config.yaml
d_model: 320
n_kv_head: 10
d_mlp: 1280
activation: "gelu"
positions: "learned"
bias: "none"
init_std_down: 0.00596
beta1: 0.9
grad_clip: 1.0
warmup_steps: 472
batch_tokens: 65536
Each number is 128 + 32 x the weight over its row's rms, rounded and kept within 0 to 255. Layers, rows and columns count from 0. Numbers have three digits each. The size before them is the row's rms in percent of the matrix's.

# layer 3 MLP down, 320x1280, rms 0.0361, rows 173-319, columns 1120-1199
091:121146137057122132092128106115112158112102112127154116172171108104090139191139172140124164162159144093078111096104171158148164058102137119162104118160087145094095138123115107138135170117094091122159144157094127137130139062202191160161163144
097:127113110118090110108140181134195127175148123111127099116159160118089188162154144116185113147117142144121108154125131102111144165133097168144066183089143189177125179118160086138132141150110136126101162085080108118177152117203073129142123169
102:112210105097131122100129129134130056149168145164151101180056103166104117182174078096197152155164100133080081077119187123142109073103107137119179063107130108128164131112127129127158093255119132147122150155148102144150164149058106130135089154
109:152082139178103138087145135085127151142121078180143141108097143153113176123089112130152148152159174149132099104094089105153148146142154090216185183151154136179121188104145127133147150089132114193063165104132083143139134162091165104100193122
098:161105108113155061123129118153097147134162121225098140158150116142129146049198179136101172131112167102149083146172179120179120134122113190116101088033155108132141174166087087104087123136095113210144126128163127137105089155076206137079103151
092:105162095108192140154136158147124170150051104099186126136091111073082098181125091149108119167157202143139135076076096116109087097128119111112149126124195163090134101127139117130149193198125102134180135092130106098076128155148172145152159154
096:131095125127137111108116141116135073115065117115107150150129131138143100111097141142103130128143134154095086091135103111118115144130088118114168110122095093050155097143130113163104063062132127134148101136114149074112100135124085117120119075
107:126102104105075134096121180136135127123118163090190133133148141136139145130133057161087130164118144135160108109145138103106076114147134205111146160224091092121150155104092108149167141210127138135143171121123158122115110121119152154132161108
100:141154112141160154148109160159161077109186149194173099141152143146098117092096096129119238219150113191141091131095114086125115132096145107086123123116118138109136105127083115134152149157127073158108095158105120124157136119137012149135125125
094:105156108149109182151144172174103145153152194073157116108122205075074131144129121113128134095190158109166153099139162108148181106124147125130163187155118115158138093142164115221175145154098108100142129065097112125240146111168133126076115097
108:183137100156154115091144116137153113109155171155174144137127186141174098095125115169091120121143122136084133108073170189131142116171111161158182136162162111114137092141127128158105098136148188099180126160119136103122176128110119151112117184
095:098051143092099130166133149111105114132147181132161116154125085154113125118108125103149147127133121070138153101124094118102147180124176161067155121134141123111152127135119144127182144142086129133100034067106128153144087172120145101152101151
114:117154127152159137124125169086082157139106123134121115108152124158070143202116130067155132095145100104156127116136115171102120139134073114111126134126135155102169144130166210179152150147137117084155118117119126157133087147122114103104144091
103:088133126109091130136158094103154153196183138136082172106147131145154090154076148138160193146185182082154116174101151174141176100133174067153184118103129086149088152120111065108122157140104183182148123161118158093117137219180096090112112126
102:121105128122127124116144065110149139151126175147064131094129158065175164190155145124120144152136113099100171136127162151174175177173094165112084119125133075126104095111118152110158143077135144118167172215139110163175178162097205166163153107
103:109168151120159130116160121104132204132103095169179095113092191160055141135117113119101171096106130103140148122176092115134163149109095113110127199150138159143129180131149118133150156133136113185149197064180121118100114127145097086130182164
099:134095136184165110096165106158064142137080124117123149122121085151125074046150136155112136119142091115144099090150031119134129081134141164128134151170127132199093154145135171109140148131144113091101177128138161125126137128168067139114100142
097:134156102115168122111122121121061124118155161135124148129029037177172146151129164136115122124153109114114102109127113126124130114085122162088093108131091141096099086096154079129129102117126158028101055113113123094157177211161116125126110161
102:140140165136139088147160139110171089064048203152089106121181146080170132109044176143172124103163102050097103178165121158157167121127115120115086092107094112140110095098103131164164118153108134152132114132124103173168127106125102094138188126
101:095105119095083173127136169151102152132073128133144085099162130080166091106124085135120110143090121102101130114175097126111139122135165110120199107113097157105129183140122093163144120093140118040139123167122127080133160180167106129135135133
092:092146084091114198139126158212099125107179166125191139154089168135141166145098072149098114113125129075190135162140092155124166119109168136107130150154129148130106180149097185088094118126154126137212072123162174129073124139116105086125128119
102:158115142115164126114070127135110133102093118112129113110144127173150130150175125099074107138119135100136144136087173121148153114109124067105059075118134087101124140110093133198050167051152126109134140137175133087134110128175163113080091166
106:111071120096109131139143156098102114081176134136184158106199109087098139123154154153137148202139135119154113164100133147101091109119116103114109135099111158124154065140168091097164140171118141129106134125147104129133122107117167107131123096
092:094173139155083140137131130138108126169170148135158152133111127128181136065178150137203075122122139137144118153099117152079107150128137038153183150107123140125119135129135171126104133184094103111150126129126103115145099158029055134162145091
098:133100153153132166114054134178110100151161120130107194091164069165167137132136174140125071140183074150125127199146044095086129125158114144180095156107163103100119094146166107094164044074164160152180197116099141174136138174092229144085166131
100:132109101059163098141139144116153118123102134149100184075200170090139150130143151146110133157172149125081141153078122109125210129128160108090187188117089124154102109134108078140119217167115145173174117123054146109127170052162122082084160086
103:152137167135107099133057102175087114143029186152177116144143085109149181120122121102083120165134127146142143131120079114115111092120158113136083132195114155162130160142146081105122157124132136128114143097138126156098145130108126104164127118
098:138149104120118168129135154150150157109070160102087158106143143152131115150130136111084126145150183139203140128123019179105150121138058114062154086060142119182141076142160143168137099163140116091149091141139163160124116097137051070081087128
107:097077084132165123116126116151215100117127105149131179069113152137162146112083118112117160134157154104139145169109101105117148132079120128179150083123137128129100153138107150224122081107097144182159160136075127153085101181052082148116143115
099:115187130105051136175119062154104144099148176185172133135166106135121070205140129131127106139132128163092161103158164164153085077161093122153127086152094161133148158077113076141103217123136180038154128156120142083106152115102169138119110184
108:133149123135131207140172114120140073085167144090107160166157108106095108142190129124121100084117099176104104142109122143108153136151166123128108130124079106119110058145151145208116099183098113141091141144163089120127096162095142115084101141
105:137103131152149122099111136137132127137128103089142130119124093136110099111162115169086136114141121139129155132124199167081172121152153108155171175097127148082115096117155153148134111118111122092124115171124123102123119142096039114145147204
112:136130157125105093090113100088128132090127128133142175096117106105112075138188105151118110129099086118142136109094115115103145104130111145115132135142129131158121171083144115062123163074131132106106116198089149121087077076148160179120123118
138:142154151183154124132091128125142159114172151133157141166110143102189131154124199158141134143136136179116156153142133072194146111149138173131122134138160102110101026158165132164116127136110161112111101180128153108145140154140188148136156229
080:134128121149153121145148111103173095150162138072100125151090252141118144115166135150162111058099075098161125098121073166127104152146095115073142101190106167148147080100179068135064161114155122136144074134118140102111128159140096094095059170
096:095117177118154130081136129159097160131184152077068139148118072173137155128102159123178081159175111172097154119206144128135148134168157185151111163093144106058156140116142139108130131187106124088198153055094124166146127096086083125099085153
105:142169149157077106099135149177149080113077160106119132158133127085152135127089096129123177195105120113106140075087116141128100173111136143131193118107165052122080163148080144122142125042122143184096146139136171114140108167140125121106088108
095:120131116147087166146140124124144097122155110139200120096090125100091141117168152171082127164133110143114108142133194098178086153130105143182137117089116112132122161138104114113151173120126119150167163140090109152113126070087181127089176074
098:154123107138102137081176068127125173134171103091133116117168091168103096153132120139102101157136185157163097146196078141128165201146107113133144093103148147114167062134177113148136128029127150133086233159189131191133130092101108111198143133
078:080170124113152137133096134124109131128122147095103127100115167131080150083112138191115078066130091108128149056094180139106168102191079095123177160121126132142168153108132143128121107123184078134167134083126158146127158142122176098140184140
096:186174082091174123156137108135072053098058127129121140118081174101131143161130182169155103110155134090149088104095094171113106122131160121135161157115114114177108097144098150106074118161139109096056117097178118117121168135185166078177074071
105:149141164124112133110130149126106141136082137134092127165083189105117118159056121150142142146125129108124142116103127122162163122121091129144132182128098125156069071119132110107109136147108137199126116109118141120092169143119047139143133100
097:170111102078127109150120080127184100090117130111162097115116194098160138121106127074149146135100136095091181109175139134153083178124135134137160082143124084202141108095163151133088128120113111157084162121195157108075106091124157068155096134
097:147114131143178092117129152151117121134109201125111134150171109120185145020115133150156099153124076083115116138133207176187132161125149147117151124095137097145149152123132092081101107096126126151113124076135141159104128139129093101110092135
098:097105151126112094102114154098130121133132142136138125097186091110176124101093179134114120151126130130141086195106144091165137099127096153110166119100146092115095090140116144147162106159167110167125155186172142158111160113034127130112110130
101:145096148133153082143161116156155139164144113092119120144154094080112112067140185146106092105128144098140184141096069140100103029125110144124158106101184089116147117136151116176137116077128097121160140212160147164176090106104056171096123145
106:160145155166148148131202191109168117171094181151093127091147085116202067099140136130171133110151131162099126099130136125129112102129169161110139085173138114138136138140134110052097073069150156126081110111070118047173157139122168162165083135
104:104094147117155099145116091100139136151234152165147099158126123169089134122148113165127133134137162149076113165141078127131121131106154146124162067141129157075122172148127126126118098069120142132130160130142090173140130100137094160134077159
127:155161148161115172121150151119164156118151118136161117172114107126210049233138136190110155150122148145151105118134134164112096127179151180140151178108148136182147194155143175129099190135143186106116138134132153095181185122159090155160155123
100:150147133137130117136107162122055146107146161133141142136157134225137145097133131122133094172131093071162127120118108118115156141088071185108078152083130153113094111125055099089169129162109096118085175150115153119112127084071079114146109152
104:102141093177119112086109119167138182110163070081169132056136143163102148126146133112139133166140119083116079118172075163141095123139092102076150187144186104235199213158091151120118075153108120149105088089146170122149166161085129121135159152
101:105110095183124212131085069136171074085071128106092143125100143076115116136169103137090155101147142165173130138164140102144148159127137137150145070137125148102117147114140151099115123127131166172101124135111156114100120126102145140141118147
097:113157095086150128098131089176130156114133128099132124163138149154142071161160154133164183134108113147102155107127186147177123136099147159126109142098091106139198088141120188086157079102142171139148154114133148123135158132142167120088113122
103:167106116163134147149159145119142166117034158112130139134145110139150082145144117174077114120130148181112132150169094139164106108185175140150114120113133104068147096160143164110112097151181157105094192186132149083186200084199062170132141154
104:125134142147115140167128153174141063133199118116157116121089082093107138142115119157056169158083101092130117116077081153117051122138152121134117210142117145140114085116147121122092132101147077140098109141078099099115102112055159184185111091
103:128123140101126136144099102122151177140187089155174085089150173083116087146089165116108131120133176100097095137169191137131120113111165119117169128161109122138146172129057184098141165145119142157103087068111119136048185090161161147111114092
106:156124121082160114114186141112159119146115143135109132062100115151153131052082166112108088178115133125168121095198165113147147195088125184146131132167129120114089136148111122135120179086066085138072081130142127152077092104162216137082129188
106:124098090103127108132164095103113158126111167124117075100101187192155175089117159120100108112136117123154110158126220147154145153161124123157109200156105110124166164124179065180126195043144160136131172080036126156139156140149111156135162128
120:149135106118163105150151124108133135075119117167125102122152188121157187138112127161143189113177164162140141091147127176154175129159129120146100122159227096108112053124111060145175158166109140154149077120135156185113150102098170138151187128
101:139082143094115073125126118142129161116100118118121097116126092093113135104150136128152116142163126065101104107056100132126087084109144176136127148111118177137058104132160114128058137120130157139128143175131123131137118037126161112128079101
100:148133134097155117126110131140110147142148175127122122099133047105183174112097114085086186148078176151191099088140129116109118138106144114156144084142113163105133150133126124110131173076133121169120067168150091152102165193123113180140091138
100:096144109165124165101148124078146129088078123141093132105093143165166077150177068102102141122075116111128174176184182150123094175141146103140115126093097135140137183123108126092096086042139101101108119135184126088132094158135151089113141116
097:108162120153140111117054089098191115159175096151081107108164137180086112153093149126124138095140093131105104080108101122093082124148103063141074113103113090120101093101136099145175178174098120175040139128096123141149128137146080151139163096
106:122101156156119106169151164128106099046165117112075144083099136100154066127164148112084130095122169149160090118119181149147168147130199092135123141152121169110175114122146155116109126085103093083107130121200160072120093139097099168070094144
088:117149093132110152148105140104113102119136072143048111170157171140124193221123096127145147153132186107183162112106096127119082136095138162083135162174205113113108145139169169149207130160135116135168119100048167209092102100163102124114053115
106:119147089123157145166149099131102100181109118152143122102108150103070199113094141093139135143138190110115164130095167131162121144118121114102136050095164117123102090116106141107141166090143138162113207137062120147173096177206122131117121110
094:153153153098157124125135152101158173136080158201165138143131125159102071187173069138128156161134143124117132159162118131069163190125156155112122166141106143144143159141114104107083131143150147100120085116108159112175115097187070135151148121
079:131134164073163132114134085132102171102123086141152175141154112109090110123101122101051080093107144109179155085096123107086149109104195119145133138102101155145081060105117062116119211145115168097133118143069132144164127114108130071122104106
099:096092169119159070164160144122099092106124141131084110102124092072100142073145173152147078090082083162128121143146078130129147180126065141117145107117116137125121147125136125129101121180142108066166163114125129118173118199101128110120165107
099:113105159133122116132151106135097140091127188101195095163051099098109153044118136100140111202140150173130146139109152116136150143158133109151173108121102087175160105160126199152141112160139154133134111127119120140149156140080163130127170137
104:114118153131169121159161161135170138152135140111105112117132121163134116120148163123113165170147125109145132149127119132104145186088153133101143128112099132160158141142140098120135043137130164143160121078081150173100127130126160150139063078
098:150098154073091128147102120154088208083136146165156126132125103173102143126121136154082134112118107170136133116160154109106099073132124145072139075189147164132118108110147109081116136119135145106134129132073128099157131170155140124129135118
095:147058154121118099097197081090130150127167095123119064100162112125059124175114187111140094108171107179075088103143149150151140152165187034097139069121126059129144090126153077206122043098125130161078143145180099117179134154085136071105114139
097:161119087130112114161148118164118108150123191123126154149186092097160161105070140129161102126120044177171104111135201102122143114116103109158104075146066123097055103161135126100074077146132098107100124139092118123120105159123102131131094103
096:124075136203153161121151166135163151080128100144121073137130115094081094130121146089086122100166130116115135154067123158147142115098163128114051090155096082130097158139091157135110083094131164142147096172112133111126104119110070135125101142
106:165139123132157154137111185143152166132147164139104130163097147119109120138132111121175092141124157132135172173144132139185098111110123148106144117163123077096142124160133145134134145181117122117076083096204150124094148116073156133122129216
101:107168086138140161093134150066102078180081134087106127097178111135147123113142099109162140110149076099151122102126156113112132113155077118143143012170162137100121138126110124114141151111115146206108096146083113132131100184147110115081086113
096:111112083146096129111126116092131156098105124159128210138191135159155138144115153128141085132084127149130221117144196144077113157126073035122102110094125163112131144122110096121164121084120131147098106156123138147080107140087089107148142154
089:135156137111181150113139044073200104150182175113131148103163106106127201156074135159137104166170155132157150141140180115139084177141132105127146180132106140151162160119134126143118159186173091160162121129103161120131125131106136104160087152
100:106135150096125118095108111126154196071099115093123105081149061201141122069115139103135068104144089095127130167176072131127129072151147081133108142162128088191147127091076166144107126126145099102097082104107124105081134183146070152148087131
099:141136084104095103122113116173187094147107086136180132139156170118104176124101137157185099105093133132154127133100109106141119133130134100074106128114118108111076085097097104109111110177099113214091160064108075173131159121086126129112109104
100:140082137119120125132100101139166085182132158126167154149121144115127148077125171128118114151094128124173098131126130124105117157141101160160135135076106129087104088092090130134154124082092139155105091127049134132143139060145193143180077089
098:174179137170149189135100138177158046143132170120177122105118153105187140102131128131130185093149084103163130115128113123174125031106124120137128105168146143165116118146107180129094114122091137101131160086125108104113155106173104154174139183
100:145166125122149122108121176116120139152134108113166141111159051126170171095127149144100151108140163074140106172116133118140106114134110131122130191105092122133108133154120171131153116131138099151137162105109120196172135165150186134055187141
095:147171192115097145013119127099137182117126105136143072143102082163097064114084160170131111107114167104120212092124096116084057074112050153128184156164113109044111122102148143156112072076122095107138124185091143104154169162141121120132120096
097:118143116100119134170065101113162099154175125101122149130100202161124147173174095143198130079152169074098133073084161109154123071136122168102178185135190127143149103150125148144129138091135143150146087137065096085100144119117110123120171119
101:152241135069044086111102109102109137108136117158137120139073206106049132109097156135146171173164202111108130109103141127127174119146087110122109131094186155142123215122082149132092129107085098092175173104105094116103143080111215143128118130
101:128116134128139138158091086146089088131072160129109224147119100116117109115150105147115084138150050179133145112120079106137084126126190138140112134102121084099083151145123160147135127112105149122101123150167157095122110097118075129122099121
104:149103144126126090170163136153154134088092119139108099086131109080134172067128106154079137125115131143134169159134096094132151124110125147149113107119116175087163139124136143161129147103089144109161106178126107154113142107044167132099148156
094:101083104124140182167123103161143160135079177209141149183119105085101142120121137135085125145113100150141149148126079094163135111143118196193128092104099151201146119137146091118112164108110121093112186133117079167115183147170088148116124084
100:155103141139129138099111154109132046158097153137116110169117107084128104143102140101125121164146053137107139113143137112107089156128098137115119153101109128072088077115179123142154099103134125122106168090134084146160123126139058133123095106
068:140103117093153126100162223160142125108079148118095081159124147156122170109137168151132171065110111116135120190215097219175116139170182106105064151114110135128136128080106145104153130156139038135097096151144120110152163154131082145095154142
097:124155181137141128150190093123107149184057133148144188119099050087136169120125087121115151165141116126113114153115111117142115100101122143118136105097106125158104157135123111084091153149115123166209188122084154131116103176148164105134111133
101:100152097145159105194143132115155139128132103148052160104116098085149089110101165138122154165168147149150116103168128131145127135137122149151153097136105114122077129088090139072161130137145151150124109145173158097134108116134110127117124133
088:129071114143122139101154122134159143135127147146127145156164136136168069096118083119111194139059148124149175100085076102080099139111079093140095088150068123106102146130138064077138091072104115152101133114096136070133112086119129100117169134
103:169116145115106180162082120129083155128083190158127050146129109141125139107120118116100178148071133151134041172185131147136102119136153215087109077134170099085121166146114132110148097138094141148099083122182117137126112154161179126183128127
098:134131142114114162066126141135139205112177045100118056113128141113117131126133149131135075041090115098126116117146073132114112109161128188072142184130091120149138142129166105152098136161158182079156135113137145109145142172089079126139116139
095:122084105089070133088104058074155129122110194102163098142157161101135097149167144124164140135095139093105149126088139129141126115125155139122168147096153086134095151096077146176122099169140113090130195156111100075190130199089148116118137097
095:112140152148135117150161119133151105162124056155093129196153101146110182151128120114115106130156124145137144179104139138131111178128118072121143146091110131123116059134104128087108021125130138162106111133131139127139141164141157142147106106
100:144067108119154172082093164115108143115064017080141157154148063132129129126128204124183117114177092130124123160140096151180138120128051101154099109141187108175108149154110093153168080095162152161112151137202161138168149175122048134083109130
105:107118113149118158120118126109070095155138133128180162126154130126160157118132097168169076104126157151130103108186135155198188129141183105103153161112153116104129200158100119127168064210139177091152150156171088145159137104120115130115154149
100:104121157125081091173137146103092117129148146104112108131162153140160047050127175138108084156133103118093118139122104151120090084136159135126119164111116075115053100132123113150125144157175119088123111112104125139131161098129102093160109114
089:071151143144120131155060109185154148136151122086095117162079062062161115150104108105190084108115116107062123117116131116117167081152167099110108178182161129100155040113124150062126192110143120114134150059114156156110111101104126109128126136
103:141120127173124167150115136120116099152095122127092081084057117127141083108071098121067132115125101115128159193155082131107147121101146156125147085098130115111140137136151135122098092153110117149066121140141052088144132127194092142153116213
106:134127146107115125104146138130181133111112098111089126115161133135098150153153077123095069094106087096153144125144142126078111097126105086107114107098153160144130099141131072165106172143131140122207162138141100078112095140117075136173133126
097:099129076138149134095125136104094085144148108131164075047144172081103132117106182136121168152118139105123153085184148121113089115124079188116119095115167113106127146111117153130093088102098160116109127103116137134110155091176073122127087080
101:124127100092161088073152058145136165129135100094093162157102192149114113088177101157167146133154160087150109160098144135175178145145127152177182170138128171175201106143140074119109121158131127126108174160179102165144131174079132159104113170
117:154078112175102133139128123074092144082110163144167098123131122126102133097111142108142148089087150130162144176181176128088209155166125083123135134080071119143123175153086180191055139123134149079159111113155109065130114068143094087157173171
101:129087128177152138138142153135137100159151062086147092005137110140097125123113114103131109120129203130118118132116183125116140134119114158144099091126190106165132143125160085129158114155094129136114085142109147127124174191113157207074094093
100:116175148139136161115183092110133086129113118110109091157072179132110105183156086137106101122102126168093125108124179142086143124128154036166132167099185108089115043133166144159101177140151134118149170135151138078128151110086124116126126113
095:115112128158121119072135178143184122130193077085130139137081114174144029073135162122143131094059104116116113191146106151130127097129109071145108158100128090102212190096240165142138096158130131165082082155143143092124099109100082138127115175
103:118111097156158121113116129086134107093182112094102165118049102092124143110137135085097122075103108152177138176119151052142128161074097171107154108092164101082133157145121118162099145065087096154125078141122139122111072092057144136093068173
104:108142124135151117159155159143105133161100101124159112136108089112134048183179138114086170114109108123103140194149121120081112136142168160149102104142090107159132156169168155135086168099095121050132107120145065117148117132124134141129152202
101:127173178123175145140123126098122190132178110134080104089113127132175166207155100117141136084154121131153139156125147101102163117136153153171144097102113156142121129140142156115123133188156139180157112138117163104101157143103112096109166098
102:109163143138110118157108158090132137114130124171118052134137109134077174133150196129152132143097176152093121105145172156125099132112161094088154106110138062104126118116104107177083092152171149152119083129132132053073140136081059149167125111
095:150130112103150113115109130155176060114158115076086126223125106153128167109110167164105091079126129170139122126112159134200093242125070164102120126111160074154147113125129091100149090175125112157127076156054130112100108105141129169193184113
096:140158149168114135050125123139182153130113081126113113117115194220135147102133109115105164089119169145152117143099107100096170155119067103145109167096167153149138174100169133135095110136145131145110126125073123150159117127112087126139129185
102:122155149152115141075130121160112149159179120130101072164119145129096132212124159148121084099123075117062127159152165145097116091114199145137133129160109114116157130161143163120137102116144112157230168207166159125178100136084063125145147080
100:137100109117121121083175106108046178141090105108067115162130174155139111193161078125148111048160089123103178159109203125115143132139125140129128150130140182108154212103151186109125100074105135043122110146082164166109156121135115145062095182
100:107159097122136101092089182148097120106086182088112129117201169135075156199061092129171122146178091119101182159100100107119121118108099111150105123075129144133128024110117078179194061173145148110073129123079115138087152060125195131158159123
095:167152150130125077121083140148132092100139096124146139169108136104101096105083099127121123112141167142140158163098225126157114075138119138096123164146153119123075134133125138143107171133113139179139122093142182127101161119082030138089118113
102:123151090127120103128125130149167078113130095117070128135101134174035126103120170132135089092151117150214166103124065091130159136112112052135159130152136131077135137127196132139135182087127096164101114101182116158151095150095130102133106101
098:117127164132135146111137174164121180124122186115056144104160161119115158087155124119106099123118189110129081163144128143126082114152088119125126161136140110182151093143094121112094096133137149158155072167164158145140128126077138151129143048
099:092152110155173105121146109099118084098094105123113083104130147120092121086111107137168097081140051126124131142126158142114101183136105097139120124104112100185128131140124131169134059126148139101170138163103103165121117088157157149121189155
095:145142109061083079096115069101133053089140079098127061173120128099176079111139128137103106149122157093104127104189078115161149151123096126105117130109125147067105115130117150115115116123131141087129116168165111134108132110124111192106135138
096:146117181140074132083137178162137132142118121114017208167117139135176123190158079097136134088067084168149173172135172135084160101155193121139050187102115188106139109156136178142148153103125104053128131165104175148130124092147121142150122119
094:087123111149116046175108111143078138095121123100081070134094166096148145078136089117044155157132121152099070131172125127161149160101106124094174067156120103106149148116133125098091182098106079094110168103118114185107095087131110070120166098
102:083135125112122170094116167076114069087114073133140114123162133217124159128152128143122152153159150135083142087142210116135138141136154174117155097127084134168170133124109168146106143141109137099152099111145134115139068074130124098103138095
103:069103136137103214164153136125152144126188073109121118110118107139152112103157177148139205105111144174114089169130228134135169204136136157137143125143149091089144197121099155125114109071115168181092098106148153181093139119099156134132097148
093:115100087167121097117136083142076170113121104145135137196126123125098171139127131159056131107170081130124156127118108105156145137127139124158092165077133149150211111113135124116141206101123124145175092114091095192147164075189134064095177143
101:133162139168124167145121107097146119122135132104092079127143095111167139183074136142140154067118131064139104130079172138135148123143134077147192145154152126109124142107146122142133153232088146140183093139114136177081112159157068164179117038
096:079089157147128139101146146143110094110162162117100205129113047094109128139095176123094135137155181182159156131156085116103139133124109121128151190129086108113120202156150148118150121084118140163071072157190172148113129087175086160054131143
102:120126099136084166177158102124116111106084135153061095138070161140096177108136138112105132144143220119168069143130104099133121148136133134128156029145135114084126114145137158171134121065117119152141144155087084125112149118105153133060080106
099:084121071099132110095090130167114137171122181155158141131071158161117149164147119114137159149166130095161155116111116110124108166112109124095118202137131142138118055118172119091149156136082093168138108135163088151142179074113196128124129109
100:143127164130096135138097096142111124121130149123111179094130175135135153127160077151146209092121092113146161110086153130141140117147099166098161046198122168156155196125123128189129161159115124069107126123071129144106102201181080095108095091
104:082092139139128171123084146141163069091089079123064166122110122143078094152121125038095159087120177088176172137119105111087167068129101121122139118136161077127104131126132091164143106111137121094140137137151110109109119135167101096143107013
097:104113148098144089143141135122129112109156179123088105144124216156117128189179132099084148113113183157079112164151125107127091128112137145162070093183111106117092072112120124189111190170114161125133106118121106120096159104071094147116138157
098:150100170134153122118140121107098163131153141116126104135113121142114059169088048068136124133060073190125129134157108142054159139114146164106103169120108175120106086142125140101134131111134131066133150101165132064105098165157079116175131132
100:087092120092124056120108151098138173180146085136138142139138115157079084133137182133097193133098181107131116124131075133190087102145130168127156178152122099165127096116109103117114066156123098191095116179136112133127122170109126140089113146
093:138092104156171106196173075145117183141186169115181118167139147165146100124105120142122097110085143169201159148142052125083175138153127120127147143178102145114124113122116154134130130070143165124164165060156099142061115130140174126133113135
100:146172135074106143036140119117130114124068094124129062124193125155185105139130089113084132209151144098072166125158095105116191139114129149138157061195110184122176110103134098125143144115118139096105166134139112082129111127095152153072104130
101:131132126132131119166164128123109180092135144139167165165162109147170114119109085106114110053137100154145155111153116097120140077128154127129105104170163136130149095137131167068146148068128089070102095094155176109104111116163076109118146126
101:160118177127138151099081127132129148120118185132143044086097097186133151126086096123129143126118095038090097143091099164106129134128124074140126102128134139148147121119133145135141169149127132073130059118122101125167136192160111121115115179
097:118071154127130132136120148142138160183091080115072148101151173144214126084124107124178126088129139115184177127136150169151135204119136169091073122147136145122137106125167127187137098112133119111130091130027149171116114094086159159067155134
102:127096119114100109131154103059099159122192150104101098120150131151155094051128122173163110140164126147118117109131156132148132068105150140126140109154114116182126142122157110122100147164129117122112164128126108164165115075218162129125092111
090:165091137097128119086172162079163093085136161102152130093150138130129041090131092136104137118085137165110094117072111108080114131135087127121155243123146099161153129126135115107087138081165112094079093175143158117144073121141133146130082126
094:128100119181173148155133172122169166182049093169116119149117181111105173206105139128124193087125136082148126089153152094162130065106167129102121137157104183155123129121206166074129147177092144154137185107169085148145142130140109151188098153